Weights of a small transformer language model: vocabulary 8192.
Each number is 128 + 24 x the weight over its row's rms, rounded and kept within 0 to 255. Layers, rows and columns count from 0. Numbers have three digits each. The size before them is the row's rms in percent of the matrix's.

# layer 3 attention output (transposed), 512x512, rms 0.225, rows 402-447, columns 128-191
100:125124103109140105148161155123156129168135159107120109142128144149100116116079169120121151094124135112128089095128140162130143167078119140107170136122126103117133101127111132110150096099147141
106:113124108140125105134138148126153134142082136186157098122173118177131093136130156138144155157125127091168139137169177139088162147127124131114141109119138113144157165115148107126176107139101106
095:184104123080113136114117156106106159140177125139162109164091128141139152107130126163126119174125100150135149147155157146167180150148123133119140126127095135149118190137129125149105146141121110
088:116114095156152147134116127137121106164160135135091099151127111130098132106155123149113131079130144127108144101140137139114133123169148106133116139122150068135111139087107137136104129106099109
080:115169149136125114147134140097132089143130118135135106143136124151158151144150082142134095180151098132130122176130093133173099102111137178119100161096149106165140140133113110146148114134116109
088:129127056151130103084130171162146112133104157172095145140093124132151120123118109109181117152094122111145133140146127089070217131173131126142157152142107134166172164176144110124157120118124116
092:112157149123132144107154154134130145084117153090154133155177092160123156107122136136092080091124135127092135123159123100145085136073113135129131130124141170123076107174131141133139150135161162
098:143106095106131126143102143114153161109137088103092093094133129146171070128082085063165138120140118163178047138099100105112146115158181119125159118141103163159149102139135136161141109085108130
098:147113127130121117145145132127135107123150130117130149132142123139128140164153129102082150105137121145092154134120122142119159095067101129141114120143153141135097115185112130126137183127199140
104:121156117125105191132134152151157089095137203143126123130135081187144100101110144129087143120123134146070105121141149121132103153091122115138140149127138108132082098107131139116154163118166151
103:099131121132084141134128099117122122100147121103129102147154112149142159143145174138070130137190122117134103115132128125149100097151144102130117137139149125103143145140105117150152079104138122
108:172095109102112114108159160155149153153125170080115092104083155110189161124093114131127083134117098136174113123127122138147071142130138146125147125167103135139122136069150126136153107127134075
096:133157162140149110144152113147135175133091110109154117090111151189137143152092095082121094123118091126139129168122113086077172146091073143101082144116157183134148149174129105119155135157086099
101:111135087140087156096116118110130135103172097149129121137100128129167052121191098117108165106140106159113121135147132130129071113140100127119120126152156078128117114098135118132119115149161190
079:096142117150108151166149131121107113109095141163133131136161125097124105153092155087174123155122152132140132116186126102143149165191122115107122101121131133136140117104149191136095109148109157
092:107151117121183150146143151133121099115150096149140102137091099115133128119158107118139147161136186152147099123141138110085149113138138185147142116149144109103153144145142107115114149159092164
100:111102112106143139100184154131124137096104110122095127122123067093148163111108071138125078111153079119166179114119110134121131111146138146114129097123131105167122130102143118137150164146111114
109:155111164147108114143116095125083120111148096142156125081132140148158102136161167119101139116131176112136114093158105134119110114123144130121178150144153180156173152159135095147123142127133149
092:176102103121151144109139152135126158135110147138127127094112144162139117183151155120104124139114130109166120134128146121148165114118132097073131124113111124135144174128175089142132149090100131
103:163124138116114129137100114083150185119107172138071109184142131132110156139104135124137120192126106142132154154101129111135159130128106103100113144093114086157095146079121139126160128147126106
092:158130126126103159144125170111118132137132148157112092132144117147107116123094180127114140161089134100130167107172093112088116165122131109129173133139106171130189156151093159156106089152128143
101:158108106133121155165129115137140106102109174137086112145136135158126176127099124100087135162184126142054130135112119087131148158114125108116145134148116132123143080146124123130116148115135116
096:145119106134115186133157144123103121135124128066127188132115157113084169141085124119116152148169115134144158099085161128125126088133145112095142104140137107118087150090132132175118123119133115
086:105140148141116115161067109109121119110103119095144133098118106120103082159145082107134096097138140144130162134107117125111081095141117155130146105091127162146095070116152118121086103126160147
095:144107126134124148136117129142141181167112165128137106136185149115141097107127148117164157178147120127134112139099165153169119146130142107148152123142093140164140195089110161136119102148128120
102:173135104114146103136120121116114126146145126126138113118150165103106128102154134129151136153108119092075133145117140168099139099105086114116127180105113121132143152164089111093139134129091114
111:141084141105109124116105124138139103144107176125145136120103107100147094120078136104110138122158154140122109119188092130149146145156156129140143155158112149115107144177099183160097117124116134
095:135138114141094146128200141164100114134121104122113104086146135119137168125149099142138095099110102108175157137112126127129155133123114085145108125151096097137201150093130130121165150095123112
098:139126179108142122101089129127092157095158146118110138107094170114120134166136162111157131131168128121136103118086092129145166133145125111094132106124141166128137139082138105093096140129099127
108:166151082110112127123139153116188109133115115112154135153155119144148143123114133110142144131134126166120125140144125098097130142103178145098127137093118098119113116079137144108128134144114156
113:084145150095097139144117070135121103098130085118177159122137133123148110122099139102122143100187086158141177134102107112136121083133128153102063119117143142159128103126110145150100136116105146
095:110155139130172129101091133107113102114137091113126113097109174123160143142132155167116116099225087161144166151113090067099150075138158095105097106090143135115101154139127072111139116123145145
086:096140166117183112111117166138128141087122117141129139118140108093160163097096097080152103106114093124103103094108129133141103107126137129118147144091132150155075137124147193148143154157156154
096:159132154106164121151109155128147157145116107119127130112126056135126106138104108103121130111102093156146095167112131151165137128112144119144120140095125100135095145094116156139130142102112115
090:155184086117135147138182149090137143120135134149148116154138097155170141106105153096097129144157128129127138140108082117113188153118095116081112085125142113135113138117102116159087146116090107
094:087076122120119146134109122177109065151117128125128136110108114135127163115108115118132147155093111137113123135121136098148125092130136105149167144109109146136121174127103112132141136097118126
103:085141175135134118158119071141113120117125142134158145142115107112125138130043115084108152103113106121138122147100118103096088126162153150172160104132091164090142095154102169140070116128139109
101:082145161096170151113125101135104097146106081135144131129090140085129103152124124119135101161158118168162146156131122097119161120154110133132092138097131163112120154123124071103105123138133152
098:130128163100155082165130108086109140113109138134145128153144111167119098115102156149164137127148122129179143112150131125138141117160127171134063142158164143150119138108126115143118116119108110
097:116124099115168111126115104113141075103115148164118117160187137123087141157118097136101129125137099115066084135116155104125131118133142108129134113124135133112118063164141163123095152129131150
096:117122111122104125135142124140144104102131149084113160115070110088152145101104140100097128130128120133098144127117084130094107144108148111124133093135094116106124104116125159121086114107114162
108:145154110181080145119160098126130141153153130132134119102155139108120099140142174160111150111152146097148120123133090127136081156112136085154151143151152123079134124128115133167138143142123123
097:093083128166121124093113127131118152098142118105144178115145072130141143107141110128108172097136125103104133131156149106124157150114103113146113135127123123137158122155120128146147115166139104
101:133140093136132137123096182093123113094126064123094050093133129124178112126122074112137146092124103147159102111109122112127138125105128126140169144114125106179129135133110107119190127102170101
094:173104100083154133123107124114143129117117167125166155155076067099132121150140089108113155143129141131133159122180151103154123133141107165137121113099118097071079126084132132102077146147134098
109:141180145111169134125150149142101139186129113108115124114091143133071151104107098127164130154149126130158162095109162142089167133113096139123146123093095145145121155074148116109144110108092101
# layer 3 attention value, 512x512, rms 0.0935, rows 403-447, columns 128-191
098:165113105152147140119125090128157152152132064071120140121119117100066122126119108130125124088121118138083134126093122126126153111093129114132156123158106123094134120136115149101090117118108134
099:102143095177119127135147144144166088127153157139135123080124103109149127163130168134122127119128134108084134083114123127098120071105116124157059090140133155152134102110117090163143134116139149
088:115099113142144095104110128129095146140130138135136143122161166090064115114176129151153087075128099167173107125144086147120102148099105113146180115164173151102147120131120080123123135142091134
081:142091116127141171127144111170179171131113116155143138093157171138130102146106169133081137103131145142094129113144119166080144124117106085130106080144134149149137158133146122130134079118120137
091:103125139130149165165106112097122116125139122094117116103143119160111154123115159100103110121143102097121114117097123116139095102099197141102116124087131127135145104078123120147111122126151135
092:111097139114095094152121127127137133136122139118124120111106137132120127140141140094121148184128120109128161143120106117092133111141127111134136120139122105105079141103139150101129125116121123
102:106142156140126148135143088092129092142119166157146069138142098128121181111153173111097110131124119111110158191155134117158141164155106120150086159084155076120154143143133118129160131188179106
101:154145165092060097073136132089125143130103142162151075105109104139164111125114158110141151157128133118156129118132127142117088129163148144177108140103080117116134106096131104130095122086121129
106:127090147134129117108115104139135136144138095111171159144115158112143116123125153119168144167168129104157110160121108135151196101165137102110156100132152108107129164127099108136127133118072108
100:109111131145123157121111122101155139159107144150119168115091141079137113139128095133181109122102153143143115131139123132173156134119106105166154132161146094098150125141127126107123144124108139
106:082158132130163144168110133125085116146099159199129132161185107112140089131146158141176142126139118118132159143138147146111142124133096112128107118097165123138169159149084119142122123106093134
092:124104172109142149119146150158159130138127103144104127068098110115137106128115126113160153179120188132116138121125105148094143116100163076167138140139112119149137128118096158091139093134142148
103:124137148120152113171164118150132143098113144091191124151118113125133187145127169143151162136141165090143105136135117138126183145154123121157127137156159174091116132134138130102101126061079099
085:120104122124075119114102153167149088103137081099107134121071128148125141095107117150080182102119071129107122157098129154137116118063184134101119139112082098114074130149151138112144155142129124
099:163107139185126104130173080088131128167076134135095106125127148176141130145133152126099153130129111102152130127110121136141071132164140128096113140077095138120159110140141147161124135097131138
099:123119122123137137150140085131142120169112151151131089153117138151142111124140157121106116150141117144150139132158145153108120136093142089144110131119123159130167142186129090074135132132140138
103:130161098099166079117137137117087145131148144167082135121079105168137137143094099124123123111123155145140124131112125101122136129156158150162118154167154064141119114157135137132135121095123092
093:097131095158099116125129148160102157144119124162146125106111078147135157138092134121114075089147128126141150120124152104095128159132156107149122138159094121084122139132106154099139165175159126
102:131161133139100125120108143113136147099166148122170132104105140049151135106157111133180142117150120120163113140148138131117177132091105137159114089169155180134104110167130137126074132159123128
092:130139150123144091134067126137145116132123102140099149096076135124104145105135111145194144091125140133188124146109092138168153091156137135146108120145118102119111094137124115162126148115122115
098:091174152122130104145096134118130160107116088162172124106144089123127122169149120151175163115124167127175157112108121096104115126147117173135155135103113158130143127086147117124112125167182091
095:128140121096136076128118147152189108115100152176129124123126083140154132119103103146135117143108134138119067137131159145133122131090099172137144135116155136128135064117133120101134132119114130
092:193123133080091108098193136110134209154126120131127114157146121156133159098115146166113166182127110123101130129153118127138141139117172189087165179107139140139110133144168145143105129135117102
100:111188091150173134121077131138108093127135099110125163160116126109135145075107110135125133094095105139152096147157123114116139121130092138128135134128158102115122127146146140144118124152132137
104:128144107134115146080151147130126115108114140117131116104099139130113083156133122113092105115153097144120145124138119142107122158160132131183177091146140121127146137100109111129155110127187134
113:068120151135130144140109129140095105126137124161120123136137113161115121143122150107164137098095101112124146144080123118147134136124082179109121119108153109177104107095157079149157145144158140
096:100104129113130138146111100127146155135110115170130110141106133117119145126080125107115116144155160169075089151133138107104124142106141147150153086170141127078167152149144151108179091149106143
098:147124090133123172121187151169104107109110116124172172141156116158175096140167111125095085143151095124170126101145171144112131140138128159141084152129136112124118106164115156114114124149145125
106:118130121141144088113153084105087158084112161176140098129134137141087097152186140111134108134105152098138123118115138158126097138156077071104114127154128158155111136163129094140141163139136110
114:167127137179083097111144146091150161137123149155126094124135140124160157108118116205113149177075131118141126132146159113142147114168135136159131166109102113155110124119161124098130106158141127
102:146089125154113111154156127133151156108108136147181112142189104128131117118143102134155131155121181112131085069127145144135142108089132145155143167165075131132161135129146153119124135139135129
084:136050149114136180188156098201144094130141179146105143133118158137150138112105155139114126142135129140141137157098141129122125142130132153125140155130128165139128129114106145058098102139086094
096:123103090136133148120131102127095127155142161158144099183144141128123125111156158118148087100171146116130124145132126133086111151141066174117128116209137142118112135187133122137123097179104109
091:122148117134198094142104149128087119129079095112134135122112139134143121138165141190146102103119159135150131101116150104145125158176125116132153133153088128095119087122130117144197146116133136
097:115101170171093110133133147117185127145140143157154170130132137163135100137087130166135108132125092104096147143109125126096124131104170142146128139134119110158159159153150126112127138138121096
111:166111124162109116092126170126152112122109105097107133119155163126133147127106102142201163175108139128121169131118140116136129157114097142086192170158139099142109139135141118148149135116129134
104:108121123150076129125119126124148136106130137086144102087106108106144142098135115149107172100132089083133105113137115124179166137132207112112139149167139155155124113139177157120142125146157125
094:123127068151153128136128135115143139150144115135090096149156151100107143097140108107100143141121107135126125115121111104118089129112101130122152143144083125122109130130131137137134130140103172
102:114115154150133160114132133166128120118148151126118117066104144133160117113139183084137120119111165123153178094106127127140119134108135166113147146120168158133154173137150110090162119134132091
093:100118125116102112125149130108107090142117099128131097140133122154141139135133093153169096129144144075136109104101150143104124114134094146138143097127145160112139134138142135153182140134105128
111:111106120071154108133117110136122115097105098121096118154108085113143119121136120118135117085106131163098120166113121132133175084137101170111106094111116107120109133102109146122124105127136138
101:143134141089136121140150113123129116143119116136123135120144125096123098112139144138113086153134145136137161126087101137106079109108135118157129118108084114124137133106103114094102168092096132
099:140131163119120119175139093132104155127117145150133125153153064157117111081116166149139100151152149119150131183126116105129133123153155113119136071167140140141168157173130121132099124131112113
094:127170080142073135100128142155084131154134141099120130178131168088105099169118159137122106109154099101120120143078137106084105098157142139115121111113102151133113103147135128160144123087192151
105:113117151136142119161168139099159160123147131123126156143156120121109062162120111114113163117131083144115069118130102092172097158095192126124131188119159139141176133139126146117134168140143140
# layer 3 attention query, 512x512, rms 0.108, rows 448-509, columns 128-191
120:117106113148094119129105143139104154122146138110096132120133089089103125077099126117147142164144123162149095130076144138178131134089151130109103122123127132129180100141119106081141109127132151
080:135149114158124091082119136123106094105162118084127124135155088106166136084126164115127096163144123106101133097144121167101085114126203096122137148089131094140115133130139114094116117148128148
101:133141150179189149162091154128151124123129118143129108136144151169154119133123129156117132181117108096110158131141132125167122125126148145154105142181128146095095137111146109135120122158134122
114:135143100101174132141153123028120158143127134128137132153114139120074135111141155131152159143130100126137168131154138091122116099138094156135149181148134155127121149105156085145084098167184143
105:113129122141149072133145133200151167140104128137119106116133157141103135140117123116136156135130099122134141131122096146133155166139135143103171066090090126131122112156135120138152119141161176
094:140144120159117123176116138101100158151121104127130122078133086127107172157113159159115168117119117195136135136118165075115129103093163107103107190153121124145133150119092094175115120111100110
095:095143152169133163118090084154197147122130102105103142174173114131124128083145120123126157141123176103142125153153116161128123151151151101128130127128125125083111131119136098128129109145136137
104:152177102113081096124107157146109069120155151110111141166106166061134139138131130108125118099076136160126137103133052137167116088168134143122157140139087177157114099128129109151098113128145109
107:070141132123086114133143155128171185119103103103139189162140109097094121133114153116127168112112107153155105098170144130082148107104131102123164169108130136100118146145123133091118150122126153
101:093119119137132106169133145157127105149131129145132117126155160115128094132099112159121163130104120129103109092094119091142102136138117124125152150151173123155116113163130156135146097108165154
097:134094163128161187089168107143148135129105127161106073111141132086125128137119106118140135128160142128082131144126091130114130114146070108112107139134156128158110103129135120119134140085139145
118:127132158124121136119118098171114118126150132151122154161153146135140142150142120109104077077125143164141098140147143122121116129149115175124165169110110163170154101103126165131138142164108129
100:111123112127100172149179143148119121116125129139112171128124127108096137131191125110108158157078132121111121159108131113090152104120094125086134131162132123143108120111143121121134122109114112
101:105141101111158147138163129147109093131128132140107058119154121145105121126093139144161135146180121108076091120115142096120162145157124134140125155162152095115122148143096158128169118124163125
105:141089109102139090137147096130098113144126174136152120130117126122118124130152098097088149140129072115110127130139144121164085081157101078092129140124135160177148132118171078128101149110097138
121:152111126160180105163129138127126122125135115106123120149136123127120144130129136122119135155104118097125153170118118134121159125183107099104114141136132120127089135097153116155122126144136089
103:103084116120103083135115111135115132159135155111122130192148133126128130147144069100135157110142123145146086204127146141165093114156119144098171169140157123090148160124144078141125099148136129
104:132090144146080114120159083127127093134116139185135158137150153138162128181119160104125123130118152129143140144107192101098111105113132090138103140170111089079137177147108144157154092131153101
107:169195146126157084125130124090178118139113130124152162116106121108140107152113070111145140092129131132121108105136112085126140171144120114097131132115147168123138162104113087100105106174130076
108:146087115160088107131189124171153127132152140167111052113139143152155164163115099126118129116124159160093162091121129134111131110093125127151142086121148102101144143091116116161069116139099152
096:116125109147098088156131118158105112111101142094094115139121122097160097125114137117175156164127106145149106119110118175118137121095131135114125142119148183124096116113136130109104099118101082
109:149078134155119132104143143111079118122095110187136128136150150129101149080108105133101102093161118101093136144156132133098075123121102135138098119126107155137133127131153143151093170135135134
100:157103135166135128108057130117147168144149154135139128116093148125102119102112164111128132131127171128148151116105119144140115120107130137160138161131127100141142128116142055087117105094121127
080:116120145142152092138192120107162117143105105168113138106118178133112167122135150144117113167122114095138130152132130136138151123083094113137108111120106124135154120174130122128141113138136159
131:142161091136165107119130094100123141133137116116118109063122127149163117113086137133138110126145115138150202135109149103120103138137173129129138131120110143155135112127144071164121126119127075
113:139120132129214128112160085156100157142179153132144135169130105163118132157126164126166177144126104168118132154120138130113107112124124135085126174140134201106106120125135085128088134158152097
093:093142166137102089143156114126157103153108141099103121156089171141130099133112114108074127152122111105109107143117116127110108122119128175137114124131095123139155118126120147085165125081099124
099:117129123143144153122152046120150152105116126122106138125138088147107150154118167086158146120098119134095115153107118134104138125130159126104159156122086177098168114103154120111139148131122150
108:102156111132150081159118091138127098134102124108121111153154142125074095099140187119100163138106110169156143131114180116105156133185163114118128120131144127106143132094148162106109143092142140
103:111105111130144054099105095121069145100161152123121143107107082109136070143146151134138106127093093134137133157114121118120125181127126120092159111136101129158160151097068125144112147126147130
127:168188127156180142127089127060129123171169142135115069123121097125134131155119111128120126141151054144123143124110152123124133130121118108139072134128127159128098146075133120088089121176121132
114:143161121121140155133119147135107170125112131134111129125129147099124095127073185114134142130141103123106119128098153135127150125117187140095127116129164113142129153131112126091137103140136186
105:148109111121134104088143144183163153107135103123103114091134111142141172124164137074147130129178138170130135077140171130166140137114122115088121147122150115123116113131122121137133118095110122
102:121097130195162112066111113098112138113168126169144130130089110119127114184176147155126087127123095133112109116135105134157115146132144145093159103145129140151077134102140094134140150117175112
103:153115126145138171125146118122131143114174108128141147156133159152165126141108153074109131087121123116070102118121099145168134103202117132142155126104128065137116100151109137115117120132118133
100:135136084135145130135115161096134139185129140114146154123124133106103133186140145156164130111167109097120107105163149115136124120106150138099115165106137153104112149129131136145157107121150115
108:127144137164155130176131113148141131114147153140133130117107116122113158161119183162125138141138134148119109180114133150150177152124115141100108122152116109125099148090153148149108119126123129
096:149134155059098113133105164097086075109160139104125141160159145142110100145180158107124108111147188174120122127133145166114076097159109142160162102129095173159107128138140126125142145111129132
102:098094116117134131168114152097126105098121134148139145122141089166091094125164107120126136129145112120156187138173153117088118130118137146141142134113111127130100141118165075152127116097073141
139:131150114103175117107118110108119135131161132098129171098125107147149123112099135124108165128172133128165131184110140067120154127109143104068127099127130118122088106141155100124126152169127094
102:087158121123158137125109115123113136102167148126108100099189087103133112135060138157113119147128158149136153102112124072115157068136133118110122092131103139141136142113142130120125137123122115
102:164134116084123095153102110123119171129112125165142117131168150159142112113095079163126108126140131142104115175130089090123117131088144136129123118142133119115137115105091142105134113075129117
100:173167095161126116158080115119097061091092099156153129133107105160152131133138070106112154092137127117150154129156119124101155138132138120132138165139098136091133115133127119114108116084135147
103:150155156155132119140104130127141076082091136123139151118176113172158135156118145132145135192170070116110118152104150120147137114134120137126111125094124141103140145151170112125107115086151131
097:151116099125131088139164112110108126142123147144127120126128097109128120157098107138167153161127157134127160128072123103149105124116157157145109144098106123151114125116135084124159098119142113
111:109157135096094126143150063147136116124121116116151117113074137151126129119155113131094126110138084135117099140102123101135133145155106170122131109139123120120147154154170155156158130133134108
107:174140153126149091135094165141126110111117121115115134131203157173162114162108101126114090128117145125138108141158110144122111093094128124143140094171114124140160122157129156129145118129164167
109:127097104145095129130118117096128125093095101126122135110152119104130135134158126104143116094106112141121130123133146133130118097098106159093120116100133146131157138128184207142148108137132137
093:101131114095114141141173125083118081144107163112146120099103149109069119109096160106102094102079116125107062092114096169138114114138157099154093131114129163117147143127107155164093166158124160
108:084119185100165100145111096128125066160095200129115128123141099127099122094125120112136115143081148141127149170105120157116103093179133128135117151160146171131124110131179125154142113154125116
087:114176113103144186157125140189122120123152111120116121126106105095143147102098138140099115112138124182119104132125135110117120094142107170121141138144050117127111140151153147138119170110115148
104:130145118132117144145146129107097182116153108143115147153106152099112141140187097139080108121106093152183114154123125157115129111134144123122167105124119153138168116107108136143149155098160137
114:078107110105113121133150141110116113084153147128115137166104128111098112127126119172162150109140152100130085143118102147116127132191094107119114095118126139147152137163131163150133097107080170
098:083161104106121088132153140088098097119136164158126142140148106136137142100099154110165138124125126141125132137098163144101086112152093089130096156117122145112145130119113116128109080114087157
102:119115136139068087102162098104146105140114114142127129130141141120174119187105102130140119133115120150122151112137139138142128139163161117165162148127126107115142116136088123147116134094122157
098:157121099092104127139163141153123150136130129122163129094127152121139125130122096164137096166128109135135124148127176108139134138132148109135168159175124141137106112141121108146100130065104073
108:103135093094113103126151136124105119126103114148128171168142133136120129123106136103142099111065193148125112188160116134100089147129114168124144155133095154084135124124118131140106098108115143
109:075111112156134117097148158160087149138141144136150143117160132141104101166149127129139071139137131115142112096118144131149098120143091133146128152127162094126158107130109130125142122068139102
124:117103089132127140086075135121154124168143133101153132114117112071158101104103115133107146172099108138134122136148127123125117134119116091133037126112110130163104122137145069128144111153127133
099:136119120087120169132162136119090139159120162159101141089129086137128116136143118133069121140146125125106107121123132110069095118120132131165142091128172138138123137109126139111153155089145133
088:162127145135122170114145126119118152112104125101116135187128139138126123131128150086159146145146127130151117153130205165106160175131138112142100126084115131107116127135134098134113138148141139
117:122108146164138142086111125076179140146136103112133125173098104150103107157102126103118137151120124129108095140056119145121144129129157139083131111138135123134097143125150045146115137156162113
# layer 3 attention key, 512x512, rms 0.103, rows 448-508, columns 128-191
120:129142104143118127110121112130139144104142156122132058133158110117166131157139158096107134142117090136180146128122128155135168112164170129142158097112141105146186114144123096162137118137144090
083:144120159170116139103148128178150148110144096143130107150092164072110144166132105100083177164125146108146096126122094113123113135064076167123157146133069118101158143133134153144141124157116175
100:124165109125152155104121100125117111112120127158127135100153160164131105112089161113145107127143130101132148140124178109135119141135164129123130120130151099124137105136118176172122128116145133
148:125169132158072170120114143107144118117140102121173117109149190146125131115120123128123121153156144124159132111146141115159111153097090157131139131158110141137135138114152127128135100108142114
099:150112140144136143050132140093137174135131136147113140117149150176124131101072150146108145150152154157158157120128140121151110104165132127117189091112104119106138155120100108122127131142104086
092:094125116149164111131091125153115110140131116135147146180092108118136107132152090130189147153121141119140137077122155155151141108140085150155131130130112113083101134155169140116121121123139169
098:139134109108139110112158173130136136129127138160102148114131139106116122136118092110077100121110077141107102103147175150150139166108129093157124137115123106132156155137103135135170125100132103
104:149100091177131131147170150109148169124105122144156131102138131133142150124128119162155123136107138113127112125114151089105117128102111107089112131124125113154109091105171075139116152141095174
120:116114121067136130109117090167121137188180186102116093118138082110093133117122108181128091095155125149149142151172117144112141090149184143154108130092096162096126093124134149119129107123117124
101:080110153133096149117136080118172151083105118079126124085113185161149107167137132153148082081152110131166125124126130150123116027127129125109108113098110115148144126115155106119143106141190114
101:102125131164110099112092136108068163099141097118138046146127108182143144136164164157125149130125156124173129106131146156118139155104143138120120133143143117122156140101110120171125126162129116
111:119136086139106116135140116089145154130117132143111139165124147120114178094130162129120136144163107125109087087103138078127131073050115159095125105127138130159121090134136117078142139097116090
101:127104137105106098139103118113137110087121143099132124148115114120123152124156094132096070109073125104138125145138165113104119146138129095173074140105143136136119119110130129141134126093105162
103:175142118120140173114113103112137120140119134146122122149158121130116099140146092082136112149141136147154114134108111140138113124129131115094131099161085174118185129120165123122115135115120151
106:110099157126112123124160163103114069166134075112112095112135129192092103146146132102168108155145122132163123132133119136075128166108112100115156080136145133094111127127139093134138135162133130
106:122108125138141111107130126162152147169153097092142110082135124179123113110114156136128145146169086159098125137154099113137092159123117128122134098146091136123140128128152151177147176109127130
106:096094149139179134165106167132137109117115118104066069067133133118135109105148130165077081097102118152169126099110092101134131115125136164132113131098098153111132101085150172112146131109149130
110:151154123148144153164122113125119136101119113173095091108145159161091126096125139092126135182127107101114137148148128126139158135123138101150087131120133142105161173144166072125139128091099110
103:158113134166150156098130110114117121071136134114084123108140133145084177106150109169168167155182151154114114148089151134124075120105136120159141138162124131148163103106136111145182126094104134
103:127118111168143179157138134134140114111116174100125148168117151160119136106104123136130127145147122144092160137132154121101124129156133142086135134144049139142122100130127108134151123095131124
102:112145140104154143130138099126157130140119105124115171139091108090077207146110135143109166113149125098145140128126145202146079151120049133086107111111119074138132089116087138125123123100109156
104:067119131123089125111124169128094114137072148170127090090109129098146131152092158190135135161126130132162112140128100177100098124112106167126157132126137125128113141068120157106131125094114160
103:140128127103147115133129103116110086116131118130185079150204140100096115157146125134151151147161109142127122175116114130112124154132148112127126142120063152139194159137117169146142115166107080
081:142131110072120142181096194144126150169070083155125130125130131149144092125136163140141107133104164099129133173151159142134141105155126141107158168152111097102131148107128134126115123131093149
124:135083116130185114126139118163101155122084142132145078101124151130116091108178095115155124126172108115136153154151109122124117111105150131123136164125118126134148175149142154130109124138103120
106:117120095127154104118117131112131114094163158122112123133127111115179116116132125090096102132142182134107133098120138108134147121119146119133143133136130128124155157134116126091107139134105154
097:139093162109133131152096111116190109096167141187137108131128136133096130129161124123174122135162138159110131134118070174105122125131137119117145101101133135120130144078107151171095118131171131
100:103156139149147158129119155124106136124139131138120113155137108117135092167108127151155145122143119150109159088138158154154097109098124125155116176132103149110109135160116189141108125128118126
113:178097093158125147106085148170123121120142165127138116117108120130159149140078109112150078131115154141129119137096104142119102144154124145124151109178118119083146119129131096120099174130120148
102:103117115111125140141128089163139132145088137094141060148160126107142129113124129120092110136153115117096156112153143118150091125105157126121105103111149119117141116171140124160171150105153132
104:135140139140095115129115134109093144118117106175146108155154139098109164097141160159141096096101147155144131126114159192126142107151115105108161106107116092131132131155119059127155125104137104
117:169124124147173149113094115142119125096167151138119158135119072128118133115123140157153163132073138142100122105136080171127113095158123114093143097091136144134078097170181117136137137117113119
105:083120111118178125188109127137124095153123120116100096150054126135134101165139113163109147148107123090173108106131118113113126108111145124116110120143100131135124152129130188149119116133128112
104:128136119105123137120120140113120103132135162093114120127153129130097162115138134116126167126160146120164125134141144088100160140097109144139107130117152153130128165087118151133171132118125110
106:137151173089118085116107164110145148122104142082138146140132110151101138091114118173139111123109069121123069123160113099106109123100119130112117165156148116137133161113130115143158142134131146
097:076163113131125104092172107119143075113124099134095131105118126124125076124131130138137106142094160129103084129136140080149166139132110164156161144144146125105114143134111122104160149126118151
104:113125155156125153099067125059099142117112115149132118158138163132129165098122127105094175102092110154116116120169128095126125145110114147132121138156159168163105110106115117100151152104126106
096:163160171147113099164105109100155167140125111105173112135135125157131125081143109096130109139112105120127107109118147099143129136119090157125165089118145113130111115098141095048134128142158096
106:129162146151140148082164115101101145141138126135106142114140134128100092128127165208105044120100137120120113158145150118151133138109183111109127085140163102142158109124147103098138128113104109
112:119142175128141108143149155140102130067175124131120124125152164098120159128113085107156070150140111153147151105109138103112144134139068161085147138143145100129176104084140132104137109106159086
107:145153134157145148143161141143094147097145101160155142116084137090140144136181141103131128133150110128119176128156143110134149118125153158149163109161117105128178137153151124147129089089146144
101:156122136155132131110128129130123097120124074098138146098150131139167121101150163123149103137131109083150102151152161129154104126126112120082122137135134142150142095101135132157146132155164139
100:096100108123119131130115113130122094075158168088164070108141109145156140187153179152121133147121150159116114101099124146129083135138102100143165147139160089177136124152143126143111181141151142
104:102149168123127146160137157073118117155138119128145089161151130142081147142125132143154143138113105140153153148111146107144138102133137139147160129139112156158136109076150115114097147093124134
100:102108113073154080084079104132160069136137138160162123109110092055130122109130099141123138086135089137175115133132082139073162114114094112066138107125089162100150111070110131113133137171134126
119:127103158128136083153153096112128106091117115127130095137143181150153147151103163118116116140165114145126114134148099124126125113149086121128133163163114142162129140084128091102115114114125118
117:126118131082152104153160123215125143116138133113123092088134076097138160117142130139151160140090126095110164125124151130135119177129160077088086127158112125094147117123137139168185140140109133
109:115134135138124129085159125179100145090087124141105108125150131148144083153127103123129133096113070149143122154156141161095125131126168127124141148097134137113088081150116167152125152072143078
094:183127126127134130106128162144148112158131098110160147136107141104078108144155138153157120141139131132110132147192130142070111129131131132136168123130140137125122089117152171128149142136117147
109:129149067122153132126132133138153133134127154130108159128098127098151153092120113125109156144148148107146136145104088139156158160162141154114134109088130139138114130147119147077093150147126122
089:139064112141145134137131127161089107087129131113151116120136118130119145160163149119143099119131102086129137105154125142116103143159171131094159124093160086095141133097134139165102140106136122
117:148098121167128163119135146127118133133138125111155088121151131115132102118130116149142146132103121174157134100096154139143118133119121112123117148137145153132170115137142110181116121099158113
136:115092143149211078135119123206137093142145122133117117106155111131101097096125130152144113120102117141149135134116122154137110115126128132127129143124162103107107118163128176104133110124089175
108:134117157147111192161155153107184091139133089114120185096147151074127118146146100137126104116130132130132153144186124167133115157111106130150106120177078151154093157148119098112135112150192129
103:120145109144102169126174120138093132145138153109125138163170136112119142081156130129143110133204108153138113105123159136140094120151082142102100128143094083131126164124117114123130110167134116
097:114093117097139118070147100156107146158071150151195133160099110139163095145143113131116140134120181107086159122150101108083096125106108111096082151112141120147140114130082142114108114145133156
103:141068107145148151139160148136115115127131116122123126141133129110143129133126076170170141119161150108134138095129115145171104150145149081129102093092115119174103139136106147133138147131105157
115:157101162132121092139138108164132082137126142114119177172100126108128153111081135123144158116154165121131121088172127103132132160112121111122120157087118154122062106172122163101146122144128145
110:136175116132148159098149109128122124145114137134121149111123090183160153156147143144156112121185115129149148116121106112118132120154165105151104093120124121100126120077126147091100104131112107
107:128122125162135135100124153152120137127130188101105165131126175140143103135119118141156126124106144167103112128123057131172121116149139133114093142096115135096096145165137140094137133125109147
091:113149139086132118110145104156154097146121113166115116129143096147130126145120136127112113100127142103138113087143144144168096112164110099111155124127065150129156117151111070136113125133132112